Part of a small language model's weights.
Architecture: learned positions, biases, tied embeddings.
Each number is 50 + 10 x the weight over its row's rms, rounded and kept within 0 to 99. Layers, rows and columns count from 0. The size before them is the row's rms in percent of the matrix's.

# q: layer 2 attention query, 128x64, rms 0.141, rows 113-127, columns 0-63
# k: layer 2 attention key, 128x64, rms 0.124, rows 113-127, columns 0-63
# v: layer 2 attention value, 128x64, rms 0.117, rows 64-101, columns 0-63
# o: layer 2 attention output (transposed), 128x64, rms 0.0736, rows 64-100, columns 0-63
q113 037:56 45 35 48 46 55 63 67 53 64 57 41 56 39 54 43 42 56 41 53 61 65 58 61 42 66 57 47 63 40 49 48 45 53 34 36 61 41 48 43 46 57 54 43 50 49 53 47 52 63 30 47 56 42 56 36 55 47 33 41 66 32 24 67
k113 045:50 35 45 36 41 60 37 51 44 46 58 57 35 52 69 27 75 42 28 53 43 38 37 39 53 44 56 49 59 62 63 37 32 45 59 43 50 42 55 69 46 40 37 57 50 62 45 50 58 60 55 59 57 53 50 45 43 49 53 57 46 52 50 44
q114 086:52 71 31 66 27 51 48 46 48 47 50 38 46 63 54 58 48 50 46 45 67 62 64 44 35 39 55 43 71 50 52 57 53 51 55 47 50 41 44 65 54 61 67 37 40 56 46 53 30 45 47 47 58 56 55 40 59 37 42 47 66 34 57 51
k114 097:52 40 57 42 59 42 56 66 41 56 43 66 40 60 66 49 59 27 28 55 51 61 49 44 49 62 43 52 56 37 58 40 43 52 52 26 63 45 32 38 63 39 58 55 51 51 48 58 62 53 47 55 58 62 39 60 54 48 35 46 51 59 51 31
q115 029:56 53 48 38 62 50 47 48 38 47 46 51 58 44 39 64 59 54 53 41 34 33 41 39 40 42 40 70 32 54 55 55 70 53 69 57 48 52 37 58 50 46 46 58 52 46 42 44 58 48 45 57 53 56 57 70 48 67 64 30 28 51 54 36
k115 031:48 56 45 55 53 40 45 25 54 60 52 28 53 38 52 60 36 44 66 55 45 66 62 60 59 48 57 54 38 51 34 75 69 52 35 53 47 51 67 40 51 62 49 50 51 45 45 52 63 48 62 41 51 43 63 39 47 43 51 55 45 65 44 39
q116 082:44 40 64 49 53 57 64 43 56 47 50 59 30 34 41 57 51 62 41 53 25 26 51 47 51 36 43 69 46 51 50 55 43 52 59 45 57 47 55 65 53 53 51 53 48 42 61 40 71 44 48 41 37 35 64 52 68 55 69 43 51 50 44 45
k116 084:54 50 31 51 44 62 43 45 35 54 52 47 70 60 48 72 59 57 49 54 57 55 56 58 39 53 52 53 48 45 58 51 66 33 55 52 36 59 46 50 36 51 49 36 49 47 36 32 42 53 58 31 77 50 50 66 60 40 33 40 54 46 44 56
q117 100:41 47 52 46 40 61 58 41 43 64 44 53 76 51 48 60 43 58 53 33 55 23 39 49 45 60 39 70 42 41 65 41 45 48 58 41 52 59 50 64 44 58 51 38 59 46 52 61 44 62 45 58 50 54 45 41 49 35 47 51 64 27 54 61
k117 110:52 61 44 33 43 60 38 47 31 50 53 48 38 56 60 51 54 42 54 64 35 56 46 42 60 30 58 41 47 65 68 47 59 42 54 51 52 43 48 60 45 67 37 40 48 56 36 36 78 49 66 48 49 49 52 42 45 58 61 55 42 65 40 63
q118 090:51 32 52 47 57 39 51 46 36 51 39 39 39 53 43 49 53 36 42 47 39 68 46 44 81 46 33 35 54 54 60 51 45 39 61 59 32 59 44 53 53 47 42 62 45 47 59 58 45 44 54 55 51 48 57 63 57 71 47 61 39 68 65 47
k118 103:43 53 49 53 58 46 42 57 67 38 40 55 49 37 24 49 31 58 67 53 56 40 50 53 38 61 39 45 33 50 68 35 71 54 49 52 64 39 35 32 56 43 49 52 57 50 63 54 53 56 47 51 36 61 56 46 63 56 59 42 53 51 43 64
q119 069:32 60 47 43 56 63 46 61 47 55 26 55 42 46 45 43 66 45 45 46 39 57 34 44 58 40 62 49 54 58 65 44 35 37 56 37 49 63 66 50 60 35 48 44 54 50 37 48 61 34 64 62 68 49 52 38 40 62 46 65 53 48 51 58
k119 096:56 45 40 41 48 34 59 67 67 49 38 66 30 52 62 37 56 41 67 50 52 51 70 32 51 41 46 59 44 52 50 55 58 41 43 53 45 43 59 43 44 43 61 48 58 42 56 49 50 49 23 50 33 48 49 55 54 67 39 51 57 57 32 59
q120 035:49 40 58 52 42 36 60 52 46 57 59 54 52 68 47 51 40 69 49 71 64 53 37 45 35 43 54 55 49 39 55 54 51 62 54 53 44 55 41 50 54 54 43 40 69 54 48 53 30 62 56 44 60 37 26 62 47 69 49 35 42 47 65 37
k120 046:61 61 67 57 43 68 62 44 42 66 40 43 53 58 59 59 33 50 38 42 52 53 34 34 65 70 67 59 57 51 57 59 42 51 48 50 57 58 47 50 56 47 41 52 46 50 43 51 47 40 64 57 51 36 39 44 38 37 45 51 47 39 75 39
q121 088:53 34 45 44 44 37 59 56 57 59 50 72 35 50 70 24 62 36 50 72 33 66 50 53 38 52 51 42 53 57 56 41 53 46 34 56 55 35 41 55 55 44 38 62 56 59 60 44 62 47 40 38 50 47 46 61 51 58 52 54 61 49 42 48
k121 099:64 46 51 53 40 51 68 58 42 52 50 43 65 54 42 49 55 50 54 63 54 34 59 33 49 68 28 55 51 26 56 47 35 51 53 47 37 54 33 61 46 46 55 60 52 53 49 47 49 41 58 65 47 58 71 52 59 28 50 39 50 32 53 58
q122 061:56 46 39 49 40 57 54 55 49 62 53 55 56 66 64 32 45 38 52 47 58 71 63 49 60 59 66 41 66 37 40 50 58 52 40 48 55 42 61 49 47 53 54 39 41 36 44 48 45 65 25 51 59 35 47 40 61 52 34 57 71 53 36 51
k122 061:48 57 57 48 53 32 33 70 62 52 49 48 50 55 50 42 73 53 59 46 52 31 42 50 57 63 52 40 44 47 41 41 37 57 57 58 52 47 48 54 53 32 55 66 55 58 56 65 55 56 55 62 48 67 52 44 37 33 42 45 59 27 60 35
q123 045:58 44 47 57 53 66 66 58 42 35 36 45 62 40 43 64 52 39 60 31 47 56 50 49 48 48 29 61 51 45 66 56 46 48 51 44 68 53 65 31 42 52 62 59 49 55 52 36 48 33 48 65 44 63 63 48 67 49 38 56 50 37 38 49
k123 057:53 50 34 49 65 53 52 56 51 47 60 60 47 30 48 41 61 48 48 64 32 66 48 60 41 43 53 30 47 62 33 39 61 58 42 57 47 46 51 58 42 42 53 52 54 45 57 38 74 60 42 30 51 52 70 41 56 61 66 50 40 56 40 48
q124 075:40 58 43 38 40 38 67 60 34 47 31 51 53 27 38 62 52 48 46 59 50 68 62 46 52 56 32 56 56 46 61 69 51 53 46 43 49 35 53 43 57 70 54 49 59 41 49 47 49 48 53 57 69 57 56 47 51 58 27 52 60 50 36 58
k124 078:57 43 44 54 52 62 53 73 59 51 51 66 37 44 50 56 53 43 59 55 46 37 61 58 57 61 42 35 45 55 24 47 48 71 51 41 54 53 62 48 56 22 42 53 55 59 63 52 62 42 43 58 59 56 40 47 54 57 26 51 42 45 44 43
q125 080:45 62 35 55 59 45 71 46 60 56 49 52 56 49 65 51 35 49 40 42 43 43 54 43 82 43 49 46 52 40 42 57 67 48 61 59 40 61 32 55 40 21 50 63 49 39 43 43 66 46 44 44 48 53 55 49 55 43 58 51 56 40 60 48
k125 097:47 38 45 38 33 52 37 55 54 51 49 59 35 54 59 52 51 61 35 69 63 61 52 70 45 35 48 54 49 37 62 52 41 54 45 45 51 48 44 16 48 51 56 46 59 48 40 46 41 55 53 44 42 64 54 46 53 50 69 40 65 65 44 59
q126 055:55 59 56 32 56 64 41 31 58 44 42 57 38 52 50 47 44 35 37 49 45 45 42 34 63 54 38 65 45 44 54 57 48 62 74 51 60 48 44 61 56 43 51 49 48 45 41 70 50 54 57 61 52 61 40 51 40 65 57 40 30 68 63 45
k126 067:59 31 53 71 64 33 59 51 51 52 47 41 60 43 51 58 29 44 63 63 52 50 59 57 42 54 37 39 37 60 55 52 78 51 45 46 57 39 45 39 48 65 58 54 49 38 55 45 64 47 44 46 32 44 63 50 61 39 44 48 55 39 39 42
q127 074:41 52 26 54 49 54 38 66 38 55 62 56 50 41 48 59 77 51 50 53 50 46 42 58 44 40 50 37 68 47 43 49 51 31 53 59 34 41 34 53 62 46 62 40 38 58 42 51 43 45 47 52 52 44 79 59 58 44 43 56 47 48 45 65
k127 076:54 54 66 42 46 28 33 40 68 53 41 55 27 72 40 34 47 34 42 41 55 43 40 45 51 45 50 63 61 61 60 61 50 45 51 50 58 56 43 50 57 56 66 58 49 56 41 50 28 42 51 52 49 49 45 60 53 61 52 40 66 66 47 44
v64 117:52 74 40 55 61 37 41 45 34 54 61 45 43 54 38 48 56 39 58 30 50 75 48 42 62 40 59 56 61 37 39 62 55 46 45 39 47 65 73 55 61 48 48 57 63 51 60 43 38 41 56 37 50 65 50 49 39 40 52 49 50 45 41 51
o64 113:44 50 49 41 54 53 47 48 68 46 16 59 31 58 49 55 66 45 43 57 45 39 43 42 40 34 46 53 45 58 64 43 56 43 62 47 61 38 40 60 56 60 57 52 52 52 32 56 61 72 41 56 65 62 36 48 44 58 38 51 47 58 50 51
v65 125:45 46 52 65 55 36 54 63 55 73 42 50 39 39 39 49 58 34 61 49 50 49 54 64 41 50 33 38 52 78 50 52 37 40 52 58 54 55 47 47 34 39 42 63 48 36 57 45 35 50 53 47 66 57 49 56 66 42 40 52 38 67 57 43
o65 128:53 55 62 35 46 51 35 42 62 43 59 54 64 65 62 55 31 63 34 35 60 50 51 36 57 66 69 54 44 34 44 40 47 70 48 45 54 51 45 47 47 65 57 39 59 43 52 54 57 64 57 48 47 60 33 44 37 40 48 40 48 46 37 56
v66 140:56 36 43 62 50 40 50 68 51 51 61 52 56 38 48 52 51 39 68 39 56 30 46 55 39 57 39 77 41 65 46 42 45 29 34 57 49 29 56 49 36 46 53 49 55 49 49 47 39 51 57 53 61 57 50 63 60 56 59 51 37 66 59 50
o66 137:42 70 53 34 47 59 42 34 54 50 52 47 53 61 56 39 40 50 29 45 58 59 56 58 58 40 62 40 66 34 56 55 37 66 53 51 44 66 49 53 56 58 60 36 46 44 43 73 51 61 46 36 40 45 43 36 48 40 47 50 66 51 49 64
v67 143:50 39 74 42 42 57 67 74 42 35 76 51 57 49 54 30 41 48 50 53 39 44 42 53 61 66 38 49 40 49 34 42 40 63 40 73 41 49 56 45 54 42 54 48 49 63 51 50 59 45 45 58 42 48 50 43 47 54 59 49 47 62 47 58
o67 116:53 38 43 59 52 72 46 41 67 38 47 48 50 33 35 48 42 44 57 33 61 39 51 66 35 38 49 55 73 53 64 51 63 43 54 43 57 60 60 50 53 54 39 43 36 46 54 65 32 58 50 35 42 40 59 45 61 44 56 50 62 52 55 59
v68 097:46 54 52 44 50 49 46 51 50 39 57 51 42 54 46 40 52 60 34 69 53 77 45 42 70 50 58 28 46 32 49 51 62 61 41 49 34 59 40 38 55 44 45 53 60 48 68 64 44 61 54 32 50 51 68 39 37 52 40 48 63 43 45 55
o68 089:56 34 52 67 60 42 68 53 45 50 39 42 60 43 50 56 48 40 60 43 42 23 40 50 39 50 20 56 38 65 61 40 64 60 62 52 64 37 62 59 46 54 56 61 37 58 40 43 51 42 40 60 45 47 51 52 56 58 54 46 58 42 53 46
v69 069:57 44 58 35 46 41 48 63 48 59 43 62 39 49 34 42 59 51 46 66 54 74 51 50 47 54 39 28 62 59 51 46 48 42 48 51 45 44 32 48 54 48 43 57 67 37 61 60 33 53 60 35 71 55 49 61 59 44 30 56 47 53 60 42
o69 054:50 48 57 54 63 42 53 35 64 49 53 39 52 58 66 53 26 51 41 26 50 29 43 28 59 57 50 53 36 38 40 42 59 76 64 48 61 50 56 62 46 53 58 57 45 51 52 51 59 59 42 55 36 55 46 38 41 49 53 39 53 48 42 46
v70 082:47 54 66 63 59 51 52 65 53 67 54 47 38 50 25 40 56 39 61 61 54 55 52 64 42 51 40 29 55 60 46 40 31 35 38 67 51 54 58 42 41 34 47 49 47 40 58 55 31 39 46 55 59 51 51 52 63 45 53 58 30 53 52 55
o70 074:53 49 52 45 50 49 40 39 56 41 57 41 60 58 62 59 26 64 32 24 56 43 53 40 57 55 55 53 46 44 48 45 62 76 59 41 52 53 54 61 43 67 49 41 59 41 57 60 51 67 55 30 55 51 40 50 41 40 49 34 61 55 41 53
v71 042:43 45 59 70 63 53 46 65 55 53 49 57 36 53 61 17 50 40 58 74 52 52 39 55 39 57 38 29 47 67 56 40 46 32 44 63 52 48 43 51 50 46 43 52 40 46 58 40 49 48 52 52 61 53 52 49 53 49 59 57 28 54 49 62
o71 037:56 61 55 44 47 50 45 44 52 48 49 26 60 57 40 68 34 69 37 19 55 55 52 55 60 44 59 65 54 38 41 48 55 71 51 51 52 51 52 53 49 64 58 47 62 46 61 64 35 51 50 31 49 55 47 46 41 34 46 39 61 55 50 48
v72 136:57 50 33 37 52 46 55 39 55 60 39 35 46 33 47 75 54 48 46 60 43 65 52 60 61 52 55 45 59 33 44 63 46 52 47 36 31 50 56 48 44 57 54 45 57 64 57 65 31 67 68 52 47 66 41 55 55 50 40 41 60 54 42 48
o72 129:52 49 67 45 51 45 58 44 43 53 52 70 50 57 62 17 49 42 55 53 50 45 45 43 42 58 42 52 35 65 47 39 53 57 56 56 52 48 50 47 47 44 51 61 48 37 41 38 78 36 31 49 40 48 42 44 53 72 61 64 51 54 45 60
v73 103:44 45 32 55 49 47 53 52 43 52 70 35 44 58 53 56 58 62 54 74 62 44 46 58 42 56 73 52 42 23 46 47 51 58 37 53 41 48 57 60 38 42 62 40 33 58 46 37 65 58 62 53 36 35 57 38 50 48 48 51 45 57 48 59
o73 114:42 59 49 53 35 43 40 59 27 58 53 67 55 42 59 45 72 45 55 40 32 63 58 55 50 46 47 48 51 61 70 49 50 46 57 49 36 46 61 44 43 51 43 45 41 59 48 56 25 49 30 32 66 52 48 59 53 57 58 58 63 56 41 43
v74 016:54 44 73 33 50 47 62 57 40 44 62 63 48 52 53 43 38 48 29 46 35 47 32 26 61 75 46 62 57 50 36 48 45 56 51 61 46 48 57 47 62 45 50 57 54 56 54 44 40 42 51 46 40 45 49 50 30 44 52 50 28 52 59 50
o74 010:50 47 49 52 67 63 59 42 67 47 40 45 40 46 27 52 49 60 67 53 63 34 67 56 48 46 57 54 59 34 52 59 68 43 58 47 48 63 49 42 37 42 52 45 39 54 49 44 46 46 41 66 32 32 55 38 64 46 47 47 54 55 69 44
v75 028:47 57 66 36 63 59 47 47 47 42 46 59 28 65 53 39 50 53 28 71 40 45 35 34 53 64 52 48 61 49 69 37 42 37 69 47 61 40 50 56 63 51 40 55 60 37 54 49 54 63 43 45 50 46 53 45 48 56 62 57 38 47 44 59
o75 020:55 53 39 65 62 37 44 44 53 57 55 27 53 61 41 59 44 53 44 35 57 48 67 43 64 42 55 52 41 48 35 61 71 60 56 54 43 51 45 70 26 49 57 55 47 54 52 54 42 32 43 54 44 42 59 48 55 44 43 36 64 52 57 33
v76 081:41 71 36 63 59 52 47 31 59 62 52 37 53 51 45 67 54 51 52 46 53 46 64 59 53 29 70 37 43 35 45 66 59 63 41 34 55 64 60 53 43 55 52 45 37 46 49 61 55 52 43 56 37 47 56 36 52 47 51 47 67 41 35 46
o76 057:56 32 58 43 42 55 57 69 26 44 49 66 56 47 64 49 61 55 60 66 38 47 34 46 45 69 35 59 40 66 50 42 46 41 50 54 44 36 49 50 53 43 36 49 59 50 47 33 54 48 49 49 70 47 39 70 48 63 46 56 38 51 51 48
v77 122:63 57 34 54 55 63 53 50 43 60 59 41 68 50 43 70 48 47 55 31 64 52 67 56 54 37 65 70 46 30 34 49 55 49 33 49 40 42 60 40 40 48 63 36 46 56 47 56 37 46 49 65 35 53 44 58 49 55 52 44 53 37 48 51
o77 113:42 54 58 41 49 52 46 45 37 49 41 57 36 36 65 25 57 49 52 74 34 56 39 57 46 49 38 42 52 63 70 57 41 45 52 55 44 57 54 59 68 51 38 55 45 49 40 50 67 49 47 27 49 38 42 52 58 60 54 66 60 54 53 62
v78 066:68 43 54 15 50 62 41 49 43 34 41 65 52 58 51 49 50 64 37 62 61 68 47 36 49 56 59 48 60 35 55 38 59 51 50 44 47 31 34 44 61 63 53 41 58 51 43 66 51 55 58 50 57 49 42 59 44 50 44 49 51 36 52 49
o78 049:42 45 50 72 61 34 71 43 51 64 49 40 31 43 53 44 49 43 55 55 37 41 45 46 58 41 27 46 42 53 45 58 56 55 56 52 52 57 60 64 55 37 50 73 43 54 64 37 58 38 37 48 39 42 65 42 54 67 58 51 54 49 55 41
v79 069:35 53 53 64 57 55 48 53 60 46 42 59 34 63 75 20 49 48 44 74 42 39 43 46 42 53 44 41 44 53 62 41 47 36 63 52 59 56 43 59 56 50 43 51 46 50 55 31 65 62 42 50 55 50 57 39 43 62 64 53 42 53 40 57
o79 057:64 63 46 50 47 44 44 57 41 51 48 30 70 53 29 69 47 65 52 24 55 70 53 59 54 45 60 59 59 48 37 50 54 52 46 61 46 44 44 46 39 52 55 51 58 50 54 62 26 35 56 42 54 58 52 56 47 31 43 48 58 53 58 42
v80 048:39 56 72 58 52 52 63 48 44 50 58 45 45 48 63 39 38 46 39 48 31 46 28 45 56 62 37 52 44 64 50 49 41 70 63 63 54 63 65 59 54 48 49 60 31 53 47 38 59 39 42 54 39 45 43 36 44 40 65 45 46 64 49 50
o80 033:49 39 48 47 46 64 40 54 63 44 43 59 45 47 26 66 51 59 59 52 66 36 73 66 42 42 69 63 57 45 45 54 58 31 39 37 49 50 36 32 46 54 41 38 63 44 62 55 40 56 57 50 55 51 49 57 54 42 44 43 36 56 53 47
v81 072:47 54 45 52 48 49 40 48 60 37 47 61 52 68 84 32 40 58 35 57 48 53 45 36 45 50 56 53 47 45 59 40 59 47 57 45 55 50 39 55 67 61 52 50 55 56 52 31 72 62 53 41 48 57 51 41 26 61 62 44 50 45 38 57
o81 056:56 61 44 51 49 41 54 59 38 54 31 38 52 43 16 59 57 49 67 50 48 71 54 62 51 36 46 58 64 50 50 60 55 33 49 60 45 42 43 42 51 45 55 56 51 56 45 60 30 29 51 51 48 54 58 55 58 41 41 60 57 50 68 42
v82 154:60 46 53 47 63 45 34 49 60 46 54 50 65 46 51 62 56 53 67 47 53 59 38 40 36 51 68 46 55 41 62 41 46 51 31 52 46 25 54 50 49 55 58 47 50 63 39 74 30 37 62 54 65 61 40 59 39 40 60 50 46 43 54 36
o82 154:35 49 40 45 61 42 62 44 37 62 45 42 32 56 50 44 53 37 35 48 42 31 56 52 68 39 28 59 52 52 47 58 57 55 60 53 54 59 54 64 58 41 53 58 57 39 55 50 70 57 37 34 46 38 67 43 48 68 45 48 62 59 57 54
v83 111:58 36 53 26 40 46 42 46 51 39 46 60 57 59 67 44 47 68 36 52 52 83 39 37 53 53 50 38 57 46 60 46 60 67 64 41 41 46 33 52 67 60 52 50 54 58 52 56 52 51 59 39 60 49 42 54 38 41 44 42 61 45 53 44
o83 097:43 50 47 63 63 39 70 51 52 61 38 51 34 38 36 56 58 31 61 52 43 25 57 48 53 46 39 61 43 51 44 53 56 38 50 50 66 48 52 44 54 39 52 71 48 59 58 42 55 41 46 67 41 60 70 48 48 67 51 55 36 45 58 38
v84 106:51 58 57 60 55 35 54 44 59 45 42 33 37 51 43 52 45 53 49 73 49 55 61 63 36 56 48 32 46 64 61 61 55 52 43 41 64 53 47 39 40 59 38 51 44 23 42 67 61 46 52 45 53 51 69 38 54 38 41 53 55 67 42 44
o84 120:57 27 59 46 45 46 68 62 56 52 55 61 77 57 46 63 37 68 53 39 55 43 52 47 55 59 37 56 39 42 33 38 44 74 54 42 50 47 49 47 44 44 62 47 64 50 65 42 41 58 43 51 58 49 41 58 51 54 51 29 42 50 44 47
v85 127:40 46 59 71 43 55 62 55 54 76 48 58 64 59 38 42 40 54 56 30 51 62 60 57 52 45 50 52 62 53 44 42 42 42 51 60 44 59 51 49 55 32 57 53 59 57 67 30 39 31 46 40 43 46 42 51 39 50 41 51 44 33 66 59
o85 124:57 70 34 38 55 58 21 51 50 37 42 40 45 32 55 53 58 60 49 44 45 46 53 43 44 59 64 46 52 47 61 51 62 41 55 42 60 41 44 56 53 67 53 47 57 52 32 54 57 64 66 49 53 53 51 54 62 24 40 64 59 49 39 49
v86 152:64 38 39 67 40 48 53 58 47 41 41 52 45 39 60 47 40 48 61 68 53 39 39 43 40 76 50 64 55 52 51 47 40 25 36 48 52 22 42 54 47 55 48 55 57 50 46 45 45 56 73 49 66 60 58 48 56 49 50 60 48 41 54 53
o86 148:38 66 51 41 49 53 48 44 51 63 62 39 55 61 46 44 56 61 48 36 50 55 53 53 57 26 62 50 61 41 41 46 38 62 63 54 41 57 62 57 55 52 79 41 46 47 43 55 47 51 28 52 39 37 47 39 53 41 44 48 71 43 39 65
v87 027:41 37 32 66 47 48 45 50 69 52 31 54 42 53 51 33 60 48 65 69 55 44 54 59 38 43 46 34 46 46 63 46 46 25 54 32 54 50 41 55 42 51 44 39 52 43 52 47 47 66 47 53 71 55 56 46 70 60 47 60 54 52 38 55
o87 021:62 71 57 43 47 44 51 53 40 57 64 36 82 62 58 55 40 59 40 20 53 67 43 44 50 55 56 53 47 51 33 38 39 72 55 63 54 46 50 51 44 48 68 54 54 43 48 54 48 43 54 45 54 60 47 53 37 44 48 48 55 49 43 53
v88 102:61 43 33 43 45 43 58 59 54 45 63 43 45 46 49 45 65 38 60 48 51 63 73 52 47 50 66 25 57 47 40 56 75 56 42 43 47 43 40 51 46 60 36 49 60 41 53 50 62 55 69 45 47 56 47 47 58 55 23 56 50 43 40 57
o88 093:58 49 72 51 39 52 58 40 49 57 48 66 48 51 62 49 51 51 45 45 44 52 32 36 46 63 54 65 45 42 53 37 43 50 72 56 52 51 47 66 44 32 59 50 39 60 46 53 37 52 17 57 38 48 50 44 58 63 66 54 50 48 55 33
v89 137:53 63 52 38 53 51 42 48 40 33 59 47 45 48 52 41 62 54 52 43 51 67 58 38 57 49 71 46 70 46 40 59 53 57 48 53 38 46 50 37 53 61 44 45 46 46 43 58 72 35 43 62 37 49 59 54 46 37 54 71 45 30 43 74
o89 137:48 39 53 66 48 37 52 63 55 69 46 47 34 52 47 56 63 47 49 62 46 53 55 42 48 34 36 58 47 56 60 57 46 36 66 49 42 55 55 57 49 32 49 61 40 59 55 30 41 44 58 52 58 34 64 55 56 60 50 43 45 59 65 21
v90 080:43 46 54 21 47 56 34 42 55 43 36 70 39 65 56 36 59 64 40 65 53 59 51 40 50 45 57 34 60 44 63 44 56 49 66 38 53 53 38 55 68 63 46 41 61 50 52 54 66 61 43 42 57 41 48 57 47 56 47 54 55 37 46 57
o90 063:61 50 40 73 56 34 65 54 47 59 54 34 44 50 46 62 55 38 53 43 48 55 48 38 56 55 41 51 42 55 33 56 64 45 50 56 50 44 51 54 35 32 49 70 45 58 58 40 40 32 56 66 53 56 71 50 44 51 52 53 42 51 61 25
v91 027:22 51 35 56 44 35 36 36 68 48 47 53 44 38 42 50 66 55 65 55 40 26 48 54 46 27 54 46 33 50 59 55 57 47 43 32 55 53 50 63 48 56 46 47 58 48 53 61 59 58 45 40 55 49 63 46 57 64 54 56 54 53 43 39
o91 016:67 49 29 54 49 55 53 62 38 47 63 43 70 71 82 42 49 36 34 40 59 49 51 45 47 66 45 46 54 56 37 44 47 53 57 58 50 39 43 48 42 32 51 47 53 47 35 58 42 57 46 67 66 56 57 52 44 51 52 53 46 58 46 39
v92 122:49 60 42 53 34 61 49 39 47 43 57 54 68 37 45 47 63 42 59 34 29 39 42 29 48 65 60 48 53 43 69 45 56 59 44 55 54 42 55 58 52 59 47 52 48 67 39 52 43 51 54 49 35 65 48 56 49 49 43 80 41 43 42 62
o92 111:37 34 35 41 44 58 48 36 52 60 55 49 50 65 55 61 63 44 50 52 56 49 55 52 58 35 46 46 55 45 58 47 69 23 63 44 63 57 37 54 29 42 55 42 40 51 37 55 52 45 34 56 51 41 61 46 67 65 55 50 53 69 62 50
v93 031:65 58 44 49 66 73 54 43 47 53 44 33 41 40 24 71 53 37 51 59 67 48 58 61 55 54 63 48 58 39 52 59 51 41 40 44 54 40 56 38 34 48 47 45 45 39 42 66 36 50 48 64 50 49 51 57 69 43 43 55 57 40 56 54
o93 022:41 38 64 57 50 45 55 42 43 56 70 48 46 59 71 43 49 57 41 56 41 44 35 48 58 51 39 40 31 59 44 51 39 68 48 49 39 60 67 74 49 51 51 52 48 45 62 35 72 51 43 43 46 32 50 50 53 56 61 41 52 45 38 63
v94 138:52 38 42 36 38 46 55 43 33 36 51 45 66 50 36 70 43 63 53 40 56 42 63 62 57 59 54 68 49 53 50 55 70 61 55 50 42 47 37 42 31 49 49 46 44 58 32 61 60 46 56 47 35 44 50 51 55 48 29 52 57 64 66 56
o94 128:40 43 41 57 38 47 55 59 60 62 60 71 55 45 57 32 63 42 52 74 49 57 56 50 40 53 41 25 44 43 67 51 34 40 39 35 54 60 50 38 54 53 56 47 42 59 51 39 42 43 45 57 54 50 59 45 64 65 65 56 44 45 35 45
v95 072:35 53 41 65 56 35 41 50 58 60 45 55 42 47 67 33 62 36 59 42 37 41 47 53 32 42 39 40 48 74 67 53 41 39 70 47 56 52 46 67 50 45 39 63 45 47 50 34 50 52 43 42 64 58 48 58 54 42 60 55 44 63 50 41
o95 065:52 63 46 31 44 47 34 48 53 53 49 45 58 68 40 68 48 49 35 31 60 60 56 41 65 53 74 63 55 36 33 50 43 47 43 59 53 50 33 40 40 52 58 45 63 49 49 62 49 52 62 52 50 69 48 50 33 40 36 45 40 52 54 47
v96 052:46 57 50 17 44 59 39 34 51 42 42 62 47 50 35 62 59 68 35 58 50 54 48 39 57 38 64 51 52 29 57 46 58 60 50 32 50 44 48 52 60 64 57 39 65 49 48 72 56 59 46 44 47 44 49 53 49 59 49 50 64 37 47 45
o96 044:53 36 41 74 60 39 63 50 44 58 58 48 37 50 71 36 54 35 56 63 45 37 49 44 48 55 28 40 38 64 45 57 61 45 56 52 46 48 55 62 44 31 44 67 40 52 50 38 59 41 42 60 52 41 64 52 57 64 58 56 48 52 55 37
v97 027:50 52 40 33 40 59 46 44 59 48 39 66 41 63 36 49 56 65 45 71 53 50 59 42 50 48 59 45 57 25 55 42 54 35 47 27 58 45 45 53 59 62 54 35 70 47 51 58 50 68 51 48 58 49 57 48 57 65 46 58 55 36 35 55
o97 017:58 51 44 63 59 39 61 51 39 62 63 45 62 47 69 37 46 49 58 30 38 52 45 28 51 54 37 44 44 63 41 45 63 60 69 59 49 48 62 65 36 37 55 65 39 53 48 43 45 38 34 50 58 45 53 53 49 65 56 55 60 53 47 41
v98 030:33 38 44 78 52 35 58 47 59 59 41 43 51 54 58 42 50 48 58 48 44 42 48 61 40 37 31 40 39 69 58 52 46 55 68 42 49 63 48 62 37 41 45 51 28 46 47 39 55 50 42 56 59 44 57 33 60 50 51 48 53 69 45 41
o98 025:51 62 53 33 44 59 45 63 49 50 55 58 73 57 44 59 51 58 43 38 60 52 60 54 43 58 70 54 53 35 40 40 33 48 38 49 53 47 34 24 50 52 55 41 67 43 53 51 39 55 62 50 60 67 40 60 38 45 39 45 34 45 40 46
v99 148:34 63 52 60 41 49 64 46 63 48 53 48 35 25 51 43 53 45 27 59 29 53 38 51 57 43 46 48 46 60 45 56 44 59 51 57 54 51 58 53 65 54 53 67 62 47 68 28 56 48 50 36 40 61 48 38 34 66 54 49 48 48 56 49
o99 117:72 46 47 52 54 52 28 46 46 38 51 51 51 56 53 51 38 59 62 50 65 44 59 63 36 58 65 48 48 51 54 52 64 40 56 53 39 30 39 45 45 47 47 39 46 46 35 62 49 62 39 66 38 38 43 57 75 26 56 56 54 52 58 47
v100 029:51 53 43 33 55 58 33 47 50 42 43 56 32 51 42 46 61 51 47 81 56 47 49 54 47 43 62 40 53 35 62 46 53 29 43 38 50 31 44 51 54 60 42 39 69 37 54 68 52 63 48 43 52 48 51 62 62 63 52 61 52 41 44 63
o100 025:59 52 49 66 55 38 54 41 42 56 62 26 49 64 70 41 42 48 38 37 50 57 46 41 65 48 39 48 39 58 37 54 60 73 62 60 44 49 61 75 39 45 54 63 41 50 49 53 51 38 36 46 43 41 59 46 48 51 57 46 66 56 55 46
v101 037:52 54 40 19 49 59 36 37 52 38 42 66 49 48 39 60 59 62 34 56 57 50 50 43 54 46 72 54 55 36 62 47 65 51 49 31 53 33 36 48 56 61 55 40 66 48 44 62 56 64 52 42 53 53 48 58 51 57 46 49 65 39 53 47